Each number is 128 + 32 x the weight over its row's rms, rounded and kept within 0 to 255. Layers, rows and columns count from 0. Numbers have three digits each. The size before them is the row's rms in percent of the matrix's.

# up: layer 7 MLP up, 1024x256, rms 0.0407, rows 332-356, columns 128-255
# down: layer 7 MLP down (transposed), 1024x256, rms 0.0296, rows 332-355, columns 128-255
up332 094:137114177168184121104143146157107174164107157113150113152148182137129157110115127078141150205062107146137094085114173146130095153121134185087139121122065141147122138145132113082077035112173140132071059130120095120136112106117153169078134130167115076106090083175108149200168122081160147156167134143099114129170157158112143115117084141132099092147105105117096139081145141143080159083166
down332 095:098118134127088167122125119112138153141115128118131062239138118137159166138111113093131186130119122142052160108083093093181168129118135119107103117128136131141123168154147178136122209124149138149141114122123157118172157137116189113094144162111136103124125164129144130120081141120085192169109083197126131169099115150124110168090143155076152134103146116137170078150126105132117157103175
up333 103:131132071141176077074165095223093174099109153141171119114139085167055228085133155136145117140180133167122167117127090097161138142118094121213135170072111119159098142121125163167147138136148104135113124171102119078154129088172164103082082121108165171132130103065108182130140171075146138104124110171105085115156117108106135114115084082133066175170095158120127123145131124105090162118175
down333 108:162109185119168110124126159143105127088195115142131115123085115134116125161189109109112081136096107095128149081113086087190164121088125059090068234087152136214052135082112103171200118153132036135124084106129168132157165176077137129184155146141183103158113122155134142129143134149159124119157101120207153113097161140138122101114144108129096113144180109102129105123120103101153122116112
up334 109:153134107140120054075117120089134087142122123085175090142126140131143129170074159136134131168117154141080106167191109114117094182120138142199158075000124104125176117131144084200136153098112131133124132098156173159112098119122093141105198120146129185053096123074099077104104157103128174085146140155172112126152142156142131121079129145161148110189088132113149059152165153129089142105087
down334 105:100095118129125162166182103129164159102091154110064112127176062116174109143141166139132146068116063101140147155143210149162123112098111215185069101126059174148166096157141186102106162141139141122154132093126159120085136111062088114137182160151118084141189088162104120152124098155086140095109104123098146083125085160195141178138072128120124143134090085172140114137143091142105125152167
up335 091:103167157107133166122108168119123112133140136153176135125149166107101109183157109127145122151136134115102117144092081033113152129127146120124190112113131132121131126126158095087066166180144097130069134105123164183146149083119159159113118103110118183106096149128093121110110143155141096131073116167124149089114175140093091105044095161098123191176132163097173144130075153167041093123161
down335 090:169085119107163114130167164165133201154129088102143112128115163111168106103165128107146094089060147122153134143155118181116167115101180140100123147066124093128154098119109107125068128086188092099096135109129091126141191142145132141126165132105087056188148105140110131128121140136121100053085080118168104191184104106147151135188099083152151136120158120099120123156091137120171154205126
up336 110:127125069094144183111153116142093179116139078110169099138111131152178168064143145124123154098149145123110132161107162099112167139160024133163130137193140109117150154131133080081134146179093123124181153124116060095109191100144173083137050112132087135089119076120100123156070144112165171158100140108186147138188116098070186106085121084130098132127146148133143137156109083167193162148106
down336 102:109127184147145137131148103078094156192122102097124141221108173139107152137111133134102193163134122149153195085116172133106129111141151164173106110162130130103083161159128119099104145119127138216174130182147145080174120129089212103124179159147157129144114103155124119058128175142120095177048076063132156121124129145130124116097094134151160093081122094151143071116135107072096139075137
up337 104:148159115132125173048161129149201107093131090134175137091130139125155145122113155164143167169067103163118147125138104123088141146129075141100165138172104106150094138105130145133180095136118120120094148158044131106136114202110150101159176058117140166057138060119108107156090120117227083135091203133114175124141138156077105119098132098149150132110112171097162133080102185164127060106140
down337 114:121123132108123113138159140159140128137153142096102160078097101141051098109186177071186149120064172172175068110123058160174165144091044157107183104121168175125149189144178122090099093124106148106110131119098120085117163094139127112133129125123125119102118079075233093112094149111091123089130092115118178182136180147141097134172131079057135091124184117103149180167139199150090160118090
up338 098:154135152114139151097139071121077162090140143183113102145125139130097115170154128107068156143139138140090152221125093089128134065123151194105132179135122143133111066091110109118144163220063120091102170087119103118085117091108099106151084093196080159148103123100142135123098086111083146106158172167054147102134107123139132112167093143109140170167145161141075117120082157105146078075190
down338 095:187162070122144119112125128191169070092116079125141139168126097231172134115060131103081097098122121085145159092101145100138128081169151117069156113100113168114198193128115160120086137158084136127126167170142119117131138169126043150129118123162094132079078130174144110101156118111144124124130172086095164131131092162103123106096091127119119078113141083090109095116107132155116114155201
up339 094:117140132208162189172132180108127119109129152121099105155136112141137138072121125138125189141081091145152124172112091148123089087086094166129132109078161164189152158158168107128117046123154129113157095131126130088153123125100090098157080139153186097122220178046113140146091121140138163093100152130130119123190132082093107142150089098125097139166152141119166150108121081157099163115078
down339 093:135108109151108167082145109151134128152146105133166098126175123100107098114178130113165124166143131078126114094153187095055203124081114149133105156081118160165110122130134157148083091168176156106111166185158098130109167138113119096093124121149160154129125124091118101192131156153128141174106171183116180176119165080075111158100124134149101191149149128152110140081138104100082101071112
up340 101:149107079123112148148167110122128137131125058091132049161104140180106101095147152118121064160172148152117128108104094137176134041101167112140128079106191077126096108134162059120136098061139105142107115165095146169148057157114142143157093121190110123195170162146114165076127112104090114124181126115122118125166128106166144133148121114115093065092182076156129056112170158116190136129067
down340 094:157101093118102120119143104155190143107184131100136056137123168124152083118064098129160040161145135157120130126190154114115116114141107116109126213137125127143125142134147138043136153120043051178195135101132154140161114117170145095110160108128133152160107182126127143176128173102163114087108097163146086110156185103109190136109129110122138121117161187129142119135092088154103092133131
up341 097:103137121152139197142084123156137115207123122074142172146130115165160163163195113120090156154118063135115111143150127139148115111104198190163075088115144115099076122078140170107146147090154124149090122133125147083193125088068176098107175094147161075124141163080176125125095139145158125101164143132134178149042097120152106136132138082103103153134128071124165112161161155149103117108104
down341 099:146119124126123180190141084168092183078118128127118116056171164164106123141138162117194070099163120116045131138147130088150110091168126181148090123142089131145070078140108114134081110159176168157129181157105160187131173115117151146102104164114140160169101106132227110157119165134092083140155088154113152164170068106135125148143165135140101130169102100150101118115068086119130123085125
up342 098:117140138138169150191150094143139112096119131164094151143112148174149090056081108090124184167137082168110112123122149134119114159108133126170154094146140143086145086166146069061177174180107131064139103124099147152139156161085124115139127206111113134080119166163117160119122174105143110166172130103059130102104153122134127186102101086107152152131164126125091114083086100127093142079124
down342 096:142121101101131110176101137125112097037116123130129149110137106126110186173065117104159124104148120129165217144074140110148115147088123040160123071141127162140127142010132070111123118115169192152116163094140116151139130058148148132134108143166110167058114152166162123135148165111058150123073178126078135147115180152202156163122098126091163148137165143130108128136107113152108120087094
up343 087:135158074178086117114116096136125168176103095109154090094068115088105056157128161076107105172075142143093173133097134135185103149126101133143155086096082163128103144195122103171106130114138133123156083151106205073151101095078146073094182166118107132131115076157093150089157188130172123137120114137087129181195129109181149127117102138103132118169100161120152191152138101085061151127154
down343 089:174104133116162130125216078117141086144098170123089182159100082150174027180173147082128093113145135103101103148133124114145115129181054138112142140129135032126116169058094122108170198117155117160171129073142170083119136131089146135180151144123103081164135149088143157157140109143142146147132166105123126163121076127080153152106117097117124121181118120121173105102080102165107119114128
up344 096:160108132095146189126145129122125072095086122129133134186143162138072100130159096126174161125103151166134178223148160112123102142120103128142133128145175164098133116096111145070146183137175135161114078116136192122120147057116109125102176140169082158181146131103166048078127109163140136050151086161149099185052157143190113076120178077183098154095120146133120126126117089161137076136121
down344 099:095082138179062185102085137141109105141086152148153105105139129164118093108167082134168098144133187150093093134087103136178114122128142142145164118147127125120086130081159105167147120144098138128137155091134072140098179097148120141117137075189155048149141108137190124096135138148110151154134143102185115163159122156169133108111139132133179105076213124092135122095121161058164102106111
up345 109:102115129104143170137127135102166178153105089138114102112180100131141117210073096085165149187133121112095124099103135154170120151106125141056188158114141116185095138137074120141148152171167147106089179094151167112128081073146100139100134140136135136089117112191086106158139087186119146186093159088126111033158126099151171105133104079095148107125069149134099119069117100209116065066092
down345 108:111163166179133115059178142079089154087146162119121123107116120190151119137069121144160144061110141112111165080139125160076077078110094157083198116121161140178092069097123166184129113181129102120137170142114146151116130154190105132121102089162134115089142119164168107132143110186189080078127107167152147154133099141127123180134129073138168165124148143126181170139121084107151161139111
up346 097:108115097060165193136090117128131114097126129130147105206138131140117221175146046138099103190129156058158115106065102139099101142150121141175104096129148098112122145151070141081154190152188107162086099145104143158109104119114145091090166139160066136133196085131106166137135130133120114108170124154120089184142106165101128088135114147077082112089128147170140128133140127104102121138116
down346 098:118143115098146110198068130129170102098083167082173175111133129091207148118123136151145129141137160173133139091120097170137092134107191134099108164182136166121159101123139086147167087098155148137134152116075059146143101091095151116146122196080140146151158129160084126127156185092102129125138094141199136135081166080113145183108113174085089146148098157135150119077109105184077174113071
up347 101:175138103111154130097130094098138115156162117163149169142079128127116076181138187099091169126142111100182146139082080175179066137122129123167074065120111166188126120084112181123104158141118113139175086134104127098158119108121182101080130175138119161124075118170097157115084118166166174152175116132192096092154146090179121113120129134132164136160147130086082108141121189189074086182122
down347 101:109115164091128135120116117135064142130183135156087149045115107145122156140127111140165162147113164166069134102143098133052138168161178137161139165164166141188129122125100106145063122090146137092191132145109120095072140131164103099140101158121079130072124200141130095105116161138102143103173133140103201101150129123167110134158129174155131110142153092101084159152081071144127157127136
up348 099:163137136200155135189166146134117125133162132125121166149152154154151102090101125102117111168129100101182167127084092165105172170107084117169077144074121151145142158162138064145050179101173129124168145154171169196092117186096148153155085112128166105137090132156119140099134116137156088128181114131149153077094209090147044164170122074078140162089171164149150100096136140147107140116167
down348 094:109127116168168112115125140130152158129131077129079114111103165159090134090065161188157097096123082089109133128143190074132082113096156123087083170095126104098139132163122130044161160135115146144137137156069114157106095159121154188150160140134109156118140137121187081094110148142118121115124110127056135106156143161148087113169122136072062125146118133198167119118056142090127116129095
up349 093:159100129117103119152119075103183116109108094175144143155093153105120120130116154138068074135128133095157135106098145159135138113149149067146114195104135109175154130126022098141114195120120174119134077130119097149104118078054164124147175140133150155132114070108177172123132102140106069182141109117167176094112122128132102117194104122123100098109152115084205140143176119147155102166155
down349 097:123112140116121078149114141148132146103164095108139162132103124131148117106108163150137113065101125138053023156143092094095133108111147120173138065070110138151142113145131132109152118165077097113170135144182108096129133141170098110125169068079175110079154142196121156095093124152163168137137176089115100134091106108115142098162143158078164134129139107093098152183083116126156162086124
up350 091:126107114067195073130125116109120148110136109156166131104183120110127147106140111145117132124157149134192104132123061172120076061109164107091136132117171163167100140136139222140142051168136138114163124127131212139142069122114131087175166115128077113122144167125090175146184154146134180149093136173137126101148188109093100169102169159102119085127138192157101106170130187101111127129094
down350 093:189092130103204123092121073127189096092132180121106146177169125148135102158081174110128147107112134182101184120113117146070121189099132107146125111105173090147132123081093127128162151122156161115211170094170133174065156134109134149076154118096136149132111106080122134152144179080140128154156107124141119166110132094143068060116147129153144185140093135141128147160132119157123156121146
up351 089:119139123142152140089160102164107135192100165165109161094106136078066203152125144128086178151126131044149129159113136110108150117151080157092109095130140090168154162089122109114163049104142076136145147142096133158089131120128146103145156144143107092147131142166178118114117141112161134085115144194070063148108166152178093094097167107149145117099077065097085136181110103129146096177085
down351 091:140125091134132112188140171123099124144097142162106167103152131147121114152139131159075173109115179106092148149205151188131092141120126137172100178180134147166121102169070069138181136201152075139097114117092158119164185119138169136204106146105045105104173130119128165132122137093118123086151153141111121074117098115090126130181129156132159179152140137119109139142069094167111091100144
up352 093:115144112104182144099118127114132110094146107153166095148138160091086128133057169136119172122149096124136095138178145176095039152125093073126112146095134127113119181071197144160131158102163154130133131149103147113076117118124121103113151089159148175148108138096142138123118097078134105114114135171114103106110097141125183087121118074133182095117153100207113197147155116157139152129089
down352 095:147132118102150171137071139131092154120111082152055191092102119131065041174130146112154180129129128175118177132122142146106111109240158118128098112137187123151115126082171158078143139117151148161089149136099149120129193092098113147148116153128089134185180122125048132212089132136132120042136121118121166158156100116182110136091084129116131128170080094110124134070124129117104111176152
up353 092:123178125046120128109130117110142178118175078162177135144137194128122138059179117084117168106121121078188120137146143127163098114148136155070110160060100140105134152048077160128130159148151125120113064184067169073106095142059143122193112143091105122132131118115124135151144102132120117119085071140110188101144153049148089129172111114128126179137073093124151102129084100119151102107162
down353 095:167184161122132159149169073121167143117071103117128102085150073150157097117160158109123136172154148151102114098110134126143115128188091151125105161170121122130102206087068121131152125155175168144195177109143163111073173155074122125092125143123097103147176110081107110124077110058125094177128125143076139141148107133147123090145125112104100130114095106174103180128141123167175163114100
up354 099:143110126136133130162096134133120082212144108138152059136150154105164116128081192188125183173130128056160136102124107067115081110158140134083105113145087087142164118127154156152168119150139178140144116170131103125069093129196104100090058096117128100127115138086122097134132122085112091100132115180145079091117128157164102143115119097108160156152096128200107132109109148141089182090192
down354 105:151114102091098124054137155099113187149128133189172134061144122081171084145097176104149102054138174112136152121098120181080148074099138133174097157148146118173127117139159142125143109082117124172139126106104099111129129100152140117173142129115101170153139128162126183114113140087141137147117107135144169140176147117144161165061139122120117092135146095103072182147159137075083108190141
up355 101:120164143081088138115151118140117140114136155102178106142143135110171144086117219112118141225118066121147128100128116134167153078100150128096125146189187150075111089165169121141112155130171141130134158127115117039165115090104107112100110085099162112069056083128215118154164096105084169125172144074122194132127162122120120108145153083094112217183090059212104149071147143135177092106125
down355 106:126058099125111155111097167141125100136151134147172141130112118148147085103176123096176139066162135112150088161152166151080097144079083072149119151178148110117159195149112144095159149127138201137099138098068127169108138105120125128141127104198110078052171118183147093092107099131166141111117173103147123099143097134128187119149147169168087069127110156153138195163174131120168115142161
up356 107:114130170112086055156136165096155132112073122121177145162099159141135102138168119076164177159068153131155152091132114131195111119106136136141114165085154146090185131101108179114167078142146176076104127130078165097132192138095152139104115163106103087115145108171103175136126118160137123114150107171140088143168118184115107152127123044124077113133144079124166081148181112144136154148133